From a checkpoint of a small transformer trained on Wikipedia.
Size: 8 layers, 7 heads of 32, MLP 768 ReGLU, vocabulary 2048, 6.2M parameters.
Training: a variant of Adam for these matrices, 149M tokens, 4557 steps.
Each number is 128 + 24 x the weight over its row's rms, rounded and kept within 0 to 255. Layers, rows and columns count from 0. Numbers have three digits each. The size before them is the row's rms in percent of the matrix's.

# layer 3 MLP down (transposed), 768x224, rms 0.0524, rows 656-675, columns 0-111
101:148117123135159102104102132092118060125123162125146125124093141165111111102119160145135143108133155132123087102120116090107136112141085098098131137125107147119138125108122162145157079158124121120162114156165142094143097130098125116126101132103120107107147163097106080129110138139135098164129112177077100134113153121153146124129149088111
099:077129127129135115117144145114119135135149160115113154120126121151126159106132125104130108135154140100119151135130124122118105129128112115133128148144128116137104148067138130106175184126146152177131118124148108140127121133182101122157153095178117161114104159163120034076163138078094109133139148138086109093098136115093124084105121095110
095:057128170090141139152098147138069116110168126165155116110122156146121125132144109133126136118196182145142117178130111182133133107141162149172157115130120180116121125126124139117135152143132135139091165087114119161179170094140109095103102129132123126130116128108137152113114130076071142134121100114114117127124122135127154103122112156107
107:119143151125097141136136141102124137122138134171108162159157118126119156155097118139105121147110109103137136146126099112106098148150142145141132140128130110123112126144124126133115115117131200141167134118105144132106088130155143132151138129103123126103067115157179119128181135100150114102114099111160131133125141120170116099116099145167
098:107114155117100145148133108099163142111122094130109148121163151155145146130082123156102111180079112135120142146102173146134125123108171102107109158123098082108136133124129188150082139122126121151119128123107142105116131152099140113117130096109136100097165114122139120140160134145107164132108122120172122135189144080091163140137168165192
104:152104119122127080144131129098130135125102115150153119100114078077082127143090134156133133101136146146115107106133141127150104149142172058127148141088129148142070160128154084097164153144081129114142123099134131126111136090114072123149125096162146110084116098132089130162160121168120114125139128103169133134161104122100166130129124102128
103:122087096153145135159118105145139157129081104152144133144123162142132140146086105097087118125163138167092110107137123074155161167132143164124092098152114124100108102140139129126104158095094157146134128081140107111090152132123111133153098136148132124120149120147137103155101125151112132135141093120118088126184111141118129122105103082107
102:126143159119146102103136149104088133110101137109132145145146158105133149122126133144154095137125093116105099097100072103110149142094080120124136102113140150146147136114125109141099087104116146164157102113146094173125112149128130141163155145139143097133149143089149142127102122156157112126133111138139140129141175131144171139147137124143
107:136118097140159138145108112155142165132118120153140131109109117150139120118125141110128155187104100063133144098124113183137128157133110130106147151128133118129135121130124099119146161115152111106105088147086105149154118113133132126191132139155095118133098162196143173159140146099127126128097143115125119125113110157127140133132115155116
102:163147105148174140122150111109097135136148120120131115153128152122165157103111155131091118131108147097106135141117122167130117144135110121081124096129129145107127105090140078097123145150117114095121140119141113150120156127106128153080142131104149122136156111152122130123095148127125116154095162141128114099149103156111101090189117123154
104:099160155101148086124165139117108139127121107103156167114143112134117113127137103125146133121098122089121127115099138122135124153115130097130129117128131169124155174117119114119100107147111129160140171132112194151114094112179155106163123122132112116120103147090163119159130156100113107154185118104142142127124110082075139150111099127073
101:122129153128100103164118113161120121143092119091115106128135114160106155157117099120121110172099146099124148123176107149133094126147109096123095109143147103140101163153143137127144155097065136142150096144088107169118176147142156167133144109138109098129144091109155103111124116145176106120145106148121158129133123114106064135113115164148
101:092122141155110113122081090125145137139081136100131130156146091143143123077138157144111096186137153123086176144122044142112142183121120144155113137139121140147079163146131118112154170147132108089115144096117130152092127112122098148117106096098101119164139114125134092126121129110159103146097130127137090089097173128142086133151088106123
105:127143139134115146123137119132134107100127135126111177131100102109161097105170144135107121134144141151127120159126129116146120106153127081109127118118142174131132124085104140159124177160091140126206141147177119120121112153151108144171168100155145103117111143134108116091129125108100160134115152138149155113146112099157123154162145120137
099:138123145123114163150139139088129154132140127160128122176163162131140122087108137131132134124133155136154139130111093131169130165129121108115134152103148114125120122075110131130153099157127124119119108061157111123087103117138148143116104109084159126121113148137148099137123097109173088138130154125107117136143153088107144138112161112105
106:103150113133153111140157107096124126127162092154101112134159156146121119103139113144200146113107128111118115093115075110157126086119140094138148141126123120130194125138103166124164126083106085128071124121135153146149092162123106159123157112125138138111108131124120123112097118144076135113104129121159124146127133119084120167132125121110
093:133084101105101073085148102147115118153107144132072156164109121128131122139148104117186147151156106126115117103124151172122137137113121120134070125105111118101147142141168097115094138155148140101186121116140112110138148110132126139131143165069059124139180150154122113115132143140115112096148113096069070157094109150125081151143076126099
102:130127155134154112109123116127115127157153102087094148130172115116145129133127114156122112116137165063113127163161175137099103130110146119147088132139082134165147127129138128127100127126119119154151149097114151135083198132128133134169099107093137145150146129132104123132122122102132156146106098128173107156150166115132113113097128141120
102:137134137111160152131110123119118126115149115154109128130121146140115116111111180153151139146125152153143118121108073133174111142140111125171128130108136140156125154127149111136151075117154105080129100108106104094143143152133167178077134143162160143087160065131108114153128114131164150125104130092117104091057161137083099169098124122125
095:095149155168152146140119163158130108132155156135117105106122132149071084123133132142107135121119168071135108115146150129127144094146119151117139123157160117146078140141140139148140188154121084132125156129130110136115139106098090141153171143124127088138091100104112166119157212120135114121123101148109164154110132112121136116135106133123
# layer 3 MLP gate, 768x224, rms 0.0638, rows 657-675, columns 0-111
099:125166153117098134134154161150127070102121134139126103135117149141109076127134137118096126138085137155119137145118112111115123069121136098102136147128087128179126153131104132151124115119127116147112103124172135183151106169127178167164131091133139144102117164117110108158120113096158120157139090049123147160129131135118125138115119126115
097:085115119104130147132121161119109125119088129129139155098116158144160121155117090122122103122180097129134119139148122164093099127114129138092121110115147113099134165119154094119136136134149157075079100082120133110146143101159140125141167147143098127117132141098134131124090128139094112092136108124148113104189165108179114102142146108145
103:135106152062073143119172145148127111113128071174077144086122119117115130145105142133106130162151155160081092126096152100105141148106094123131137140134111108119110177156101119099112135070157134107088120104141151115118143158119127122114131160105144154146136126146138093152082139208125113140115106130147112137141129144184146150137116129127
097:149109153107129172082121148124131160105120106106167122148157154114109096131101146143092132127128143097131094116128126122135102091115121152174129135159117140107137111093114139129159131148140107119099138109144128134114113129096155176094149138118144182146137132169130104158163141091139172128123141133152136133099083127110141132137126104130
100:143155124096129137124153119130154117143101148127102108101151097129101126133161162122133166094117110128134070092143163131105138121135088109121128140160117122134122154141151118132140091128154095136071145148185123121141139076131092095167127118102085109096110160132139095138127116110107120130087082153134135118146119128136137110116139105162
100:117148087115121154156125099122129109132130117116113127138159162107121068115086119108092139132141166107125114115133122113102130048107126144178149150067061125147106128102130105101146125122091138149125129089124142085104133140095151119154124137094110163118126097156118138146144138117118134099127131146126079159118133149135154131106103140127
102:109124143091112139127110116154113161109121075138135139074105126105134155142147107100097120134112139158127133090158112095108141136105159183099060153135119104125117105108115169154109116140109143102096145113166165108115184096155125138102138131139167131114138158111081147145162125146136112121129183128138133110147143128143121107185072102142
102:102119087147127099094120145154105114121133110081100123113159132118110144165145106168087146134108161126156129105108178150122133110137119137170162165142133134113134123177128116156146151110152159129117108119130115118093136153066163108144129125143116121084127120102070115132140168106099113129121144135136154114105135141085119122148103119094
102:122112103089141132123135140151082106123125143121119124153104133146105098129184140133150139161150119103125149156126137167112111062192133144151097126114135177103100150136150080153128145120127153164133153121139159141122143089117147089124122140133136136108140150139132136172158117107141133125090117091158132113139162115163122139125105140100
102:053125118116131134133135116154070082131173139129108114157142092100097130142120117110098151100096139121150089121108130144141108098150143112139190129115148119122141122141094114103167075105106134185144123128126158118180113153137086184128151133133134168178121126155191131151119178144115167077103139158137096147157126136139103113099108123094
096:140159110115148143127121087134147119115108110142141173127109115157128142125154067096119123154139175110140159132133135144144112090126131127138098169138130130113131092146112153203083134158155130066087124182124145103123134089133098168115146151123130121144109134100136123110112125114096135132132210146178116093140145122156110124094108141154
100:098115090146105120129107111141140122115084123123118112140154125168148145126102158093087182118087138121117124154107115116123168071136142086142126120129169120150102139125138143133127124089162148168140139131148102142110108138069161167134123142103136110093092133163168107152155116145142166130112149150122129154137111128133137168147137082100
099:126103111117135153145155077117111167123123137117135136131167186085128160195126136143117103123140159154153118149133132143163135124107124145120139165123136146149092107155131147185111137127160146127098095140109153127110165086122133141146162139099131148128098139112111180102149151116090187092089106140135103132137129147145161142165120125160
101:144116115133116128130102160159140136117139111139117125122123137122105135101136145134123201082138157156096118144137144071128154120117095164165155157108119133103112165148129107155125108091111163107146139139130138089147186143114105116105070078124097148150134118106143093102107147127121143164115121107119126088132132111111144137145130114121
105:103134148100126111161129119148133077154111105145099159149123104156112144108132142138115112101110134134153130156141125138149139085079123124101132153118119128136146126184108137129145120100122117108094130105133133138122142128132106153123078133159078120180098156124115145152101124171092138105084114144117140117119142085102131153152124141168
092:111091119130128130158125105061157131146118138128168160096153144108117152144115113113105188132140130152154123116160142186110107078131094147138115132076123149092160162147106142163135117121119100102095157151154163147122117124140130139148121167116104148098124137111126174131155087143128168119129120096093120109148141171109105128192111099131
104:121126147095102149141156155118136067117082090140077152125123162111139140177105129111123158136119140130137107118106113154114161158125160108125137121177115112114092140183117135112186122107147089114139137126138121126101127116074114151092114152173110100115138146141127180132086130144141115177140106163139131084153082123118144164147126073120
103:110126131051140093118168099127117117118113118144155148080092099145094075141125095102128176122146089128142136121168100117155162115139149103146121136145144139158092090088113122119173101107112110120144160126129124133099139153104080138121157130107164147138094086141175134131106118131111117092131112111150106149126098072094134151147120153174
096:088122117108111146151137107132117127136127098155104165137124132119124121141072114137111145077094128141092108080115108110137119089113138145138136177129137132138112139104099136083118045112150164154114168168097110157108112147176156134162129127118110129138070123123076122193161101159117156131134107132073123149153116104130137145155126114125
# layer 3 MLP up, 768x224, rms 0.0624, rows 657-675, columns 0-111
096:121102154126125138124146099104158147117121118168145139149178118125142132155109123154096114148112099148133143170154085135084133135134113140115155180138098127149115128127126125119116124130091149159066114151132111183122099150130121133105126147125151200138122140140156206138172109178147167126089126127114112193093151144151140144161150153140
097:145097128121138124141117119138114151140114118152089102125130105147126115091086159191108122106101143144116094089164097098130141134110109102126124132119098182122138158055121111131141122147134125119126127109154140115139047103137144121119069125123162103107153132154083077127091155153114112114134078105142104081155117089116118130111159133172
103:161128136116139103083117130114124083098148119103171166115107139133136153125104122130152131115141098140174142135115163109123139125121135138180147123115144123105113118111125155146111101108066161114179126110077158171168133141093150187145142165142129135183133166115132117117139160147165151145108140120129080110179148158116149090111131089106
093:136110137106143155124084145133120158146127167149100143127128135172095124122113150127125132126213113068167148121136137126155098105166107112141075113140166133110138146127145134142107112165149163165136155085130133150163170140106133144165113139114091130142141109121151131133125157076161164135120138143132149084116128181142103113160110155121
099:152138095128098159105069158141136142143179089131057131131126105154139123120123093074094159157115129129079114148089143098127183120128107128113137082138148111155112105115116089138105127137142101116161131137106090136132101110184151114116123129109176171144101102123080114097094143126123165138133121104087097151158167113109122156116121101143
106:138105124083108115113130122145106107112125122148120124109070118137153101146145151094109126131181153126100076116128137122124178099161119188145105092134122128107125131099109119133141081156112122104125125138118104125130131117134160156129137137130125132140097109096177143063119098133100077066145175169131156142130093139144117105102094150144
101:126154132148170084134160113130089139184159128154160102077169109112143124146142148100153089147160137091143151091175097137115138103128154115131111131117143126150104138130104159140132120123117098162095111122128116107087114113129145151134124125136161143116137128155140132162087077096133147129127133144097139178136164114127103088130146187114
105:095131122114139122119121139128164122127195149101145153150116111156091160103151124121133118132119069149074149137150127103143084153151095155114152112097105127119132099117078128156095162135148077168110117099115136127140126073124107127054125173151093133108185120107095136120126130134154112106112197120146128159140128138103121141130171134126
100:150112121153147105110082159160100134147112167119128106162089177174084113139136078122112117118120114132132127093147158165126158107083144103122111200130118160156162128124104117132166137155153148105119147186123129123149112137141088114180124142163112133134161115153102150078127062128146145098101133102124116132191124158140123144110132117135
098:130135127179129169160121112159150163127187160144141138156149101132117097088118108142122103097100155097113103158123099105129164111093127087131115114126124122147145150111193120133096113171101154124128143163116137144150121094099130137127102140112148109148129106142163138154129154136155136109102121125151118134141078143135127152097110168148
098:074115089158142149142167139139151128120130174117085104118133136085160109172144133118121153134137140126108132139117107103105137119113147119122120145110121071108145096098153152137125145137166121080115086143125125155151118126123137085123126114100055131175109154135128104104130141133098152072128150127153101150104170143144107129138136154101
100:063129091135155120096085155179077100092163086177160129116126124131136148126100069117149098150118125131125135140114116118159174135116140109115119126120131153122132132110112114077097164148131159096133129151114113084118148138120129111157134115096124161139132098118135161122096166127128096093133125140177104130113149137131108109155138150145
107:084123121131110089151166148150133090107102114168155103092132173125128110177123151126175135129104096132146142167118128124087125142153137124116158165093159126131123172121116142110135069112100174136150155111133172154122188082087132085138172142127110099108143166180139103139136159078131139098119173134149157089138121081119127156128142104122
099:124155102130136100128112170162094140113138103128137103150132133128107116141111085131158154097117136155116111145161129124112118129115131112160146172133175108147144088137122126135097176109128121094136136146117132092139117113094117164156126108131134166154145117169146120129127117080090130094132109110162142158118125155123120131128118140136
110:087128150115131139108132124153167144137114133124155095119118122126130132077143125105123151159133102119126178105117105130206147090138127112131110154112113138112172122134117147169120110145096127092126166131147145161172114113112151148145125093162131132145142190150093163128086148127109149152101137088092118136145160093093149136123103107149
094:149110120145121149099100103115119101135147147101184139120118161133132118140112141181152098137146122121127120145135155095175111140095127113123105144116144119132130140123089149107142159109128140147099126126108183140131172122122151178069119099116160147146122132083095168126173144146131193090136124141133120108130090130147163123155190138133
105:130157145105105135091149134148116130144105149132152121109100162111106138122151129115185125178101116107094098126141160133090137148104090124143133125122128101173152099117115131143162106138132145120126104091134117115125145124127112135119156123160110127114082094110136150152161127136096116123151100133072138105138088128102149093081096128085
102:123160123154092124125136144101125082155129116123146147122107088151145173125111092125102078130141120135156132127125121163139108115101140150124160132139143141150152144109130108120089112124167163150161134110116122143139157143156145132123141110139163105124158128133121135160133134170156084153152142141145150130155161167129139094183075128121
098:125124157151136125148152093134148117138134139098169127111107121118140139157111049089117112154111130093152131146131124150110106142126110180088143133110143137146129114158147098109147118135091099120129144089134125148118123121114072141088107121123145109107185109143147137112117128129146135131109100138103116100151119156170157159133128149110